Part of a small language model's weights.
Size: 18 layers, width 768, 4 heads of 128, MLP 4608 squared leaky ReLU, 289M parameters.
Architecture: RMSNorm before each block, value residuals.
Training: a variant of Muon for these matrices, 830M tokens.
Each number is 128 + 32 x the weight over the matrix's rms, rounded and kept within 0 to 255. Layers, rows and columns count from 0. Numbers have three digits each.

# up: layer 10 MLP up, 4608x768, rms 0.0977, rows 1193-1212, columns 448-511
# down: layer 10 MLP down (transposed), 4608x768, rms 0.0159, rows 1193-1212, columns 448-511
up1193:091186156133191136082109152128131124183167075104163092173104137106142083064124065097093053158068127168072148172121170100111136093091123144163123163144122195129171198149205133149134134141125107
down1193:189187073088087118189124174109068113058093175169188241101118116152102101133097122149133177113110168089087105119024171088136104128141176165117159169165090073092052178186194147157036057183186140
up1194:067121147126201046122138150068156156132205049194190048124184124116088171157134113146114190180093125187072106081114132148148083092143109143065166076170159035160151140081077144131156093130141172
down1194:118081103146060074037174154066114155109189153160177164147113143130147197124187192157131026101161099140103147156208092173137080138168168107171154066118076154047108130135081121065147094185109174
up1195:057082135148216129173229091141110131194139122184157173098191129083131066152161162134222120143104145139098140120112212087081049168105160096159057188085178083135182124126194106065187154108165088
down1195:089086140129148120210189122175154053207080096082228084137197109000108058213175161115190096146130144019186129128114208144107098208072149094109103165188195101154195092129154134087104079104204081
up1196:139126149116142113132162152169144124096087123115170112128123164128121105162091113121119128130142102148142126162136087154114152117111122142122096103131156095120149173152122108121137150077119156
down1196:172124134112106126141168117153124137118115098153137172147090119101146070119142113101110114152093125160099153124124086106119137146085128148109102109091099102148135153113107119129110101087100158
up1197:149153126105121141122151135136136113118129106112107144160138141090128140136101090146123114120167145117175091121139112139139121095164103133136119122141143106135122107108123125130138155130105132
down1197:106146138117128119129132115145119142121125128105137128141156129133143078117128096137139118110104156146124116097114112154116138090183123138128122134138146097121147116157115106138145146139108114
up1198:197218098118139254132146088161161138118222125119137165135129152164072148134170095117093107129138108095153168098139132081134171094122174151113115093168154093147171132129079105140083087112191114
down1198:171141094135109190119139079184131129120136116108095188137139172127147125107126107139111129164126106154164115161140160111110152124069141138175139141143148123097152111190105099136123070091180145
up1199:125134127134127124123131127122130129123122122127129129125129127129128126129131133121126126128125125126136127126127133123131130134135127128132130124124124131117127129124124127136124131128127125
down1199:128128129131129132128137126126130131131130127131131126131124129135126124134123125119129125131121130129130131129129134125126126135128130127136125128128124127123128125124129127126128128131129128
up1200:191077074148120103171082145127139207066199137109161143151067102161121123167082111196210204120119091098091131137073124105042119086118146026112119182092120198088120184186197158133207207153139107
down1200:178161140059140144222149190188102139126076124043101103125144153132069145076176187144113114088160079145161182091114154061170187093214188096104099125149185188147187184140144198043145112156067110
up1201:133132131136127117132121128131121119127126128135121133127127130128125126124130129134131132131132125116122125126136124127122120127127129136122128141132127125130128130125133134128133126121137126
down1201:123126135122127128128135130128141137139138125132131134119127129123126129119125125124127129126128133119130130133130125128124124126129117122122123126134129123124135122134120128123131124131126134
up1202:145101077121170133222100251191068017139125154121208194085174113222021088172139138087134098150165190162120211115196157115113149187197150151178101076142133141063065058096085185145115181130101190
down1202:115169058150162101152079188082165158046187182147230144106200110088115148131183040188135169105017196136125076094231202145084135138193106133152060191155109096049122112073086050140104066086116108
up1203:061157131161107104101255073170147134094103141118078190176236120179216115166076200064098175128089108038148072125160142195105125092162162124085157118087065042042171026173059083113103122166164171
down1203:214113077096130037118163121160108158073174144078130121187161099150192158139152213179105162043152062094187083203067111076097050091143136180146086097080057099158089083235119141083169174141255073
up1204:128098104143089125150099161223164151096175167145171132138139151077129122134207092031180107168123162100172103146156087147164133093124146159140079101112113152095135094102094135165111142139133134
down1204:121084097162137129118168150172153068098121094090189126130160098170076227063200156073073068104177140078157109158164128131148081104095136120095084142118055058163095117189030066084137093088078141
up1205:133126137128139132134124121135134128140131139142117123131126131124131127132135127133135129121120128133135130125125133127118136140133134127133117126130121124126124133148119115134124131128132123
down1205:120131123117136132123129127138119136117137124124134129118124131130141128138119124135129143127123123136112128128133131128133129127126128126124118131127129128127135127124126127148137113134120131
up1206:126133125128132131114109119119114134144135141133125145131124117127118114124132115124138119129136115126127132122127126117136123127127128119149127137143128126130140149129129119127119146121127125
down1206:120106127118116110135136130120126125108130125125126127126120134130129127136113137123123138114128140128121129123133135128124124132122134138114133117128129134108136133130122141129128129137131133
up1207:123155200119151100063079125154125183187065162145150171183105091156079115069126134085068123162152145137119129079092118088111173117105093101104152141235094080200062212168061116062182131125119146
down1207:120148183076109043129175126146089068182121097066156167187086093138072140127123201181121058161163169047102058087207030108119147172058125171149185054132112131180147081084080090117111160154115110
up1208:140102122136110117143165147145177160136175124119145057182139148144124126151122114149188155124158177165108116168089153152142160162073083188166126143061174083140099156110128155100171165045137098
down1208:132126127156117144136141128125164148174133092144114093197172140139082168135128165136140184127168129182130120120115153161180162118156065176143104106089118125139081127176116171115150109109169104
up1209:131144127123130118123127125116117131132132138109129131124126115131116151130123118130121141122132122130123129122147121126134135126123135141114118131127130132121134132134141125136130124129115120
down1209:116125129127128127125127129123117137130118148122121131128120117124123139133136109127122130128128119136136135119128130132147128132134132132135133143118125120137117116117124121139136134127125126
up1210:102138140104122107144098124153152106131154132104137110114135102136131119112126117110107138141135081115114120128136146149168147102098156148113094114132127137146139110114120118135127157113091134
down1210:126111170109085122093129117146102110155123111090126126136115103124123143128144143140100127125139123126128165103115120134142157133137160126149119125137105158141145111147139129120121142100095110
up1211:083103161138146139121113097118110140131194119163140114109143132095114139151105100091124106136136095120110182131101136126081142151173119178153122195084123144175115102125135088102161149144139151
down1211:084101106156124121169142116169126103110127145087163156083128162122132138123133139075157127102134143123114060120113073152086086103084090095160120112103111097172188151062088138154135079151143119
up1212:104129164106138113108117086094058104117160114139117111103191118134158096023110192084121157051215118206170180131084160089136145111149093177210073074095125141144128078171091125094112150064114091
down1212:109109197158079088089084172141087078174118194089157030132135125044132103142105092171139120089144090151081171135111092083119078174168132152118191128206134067141115140090128115175107184116206131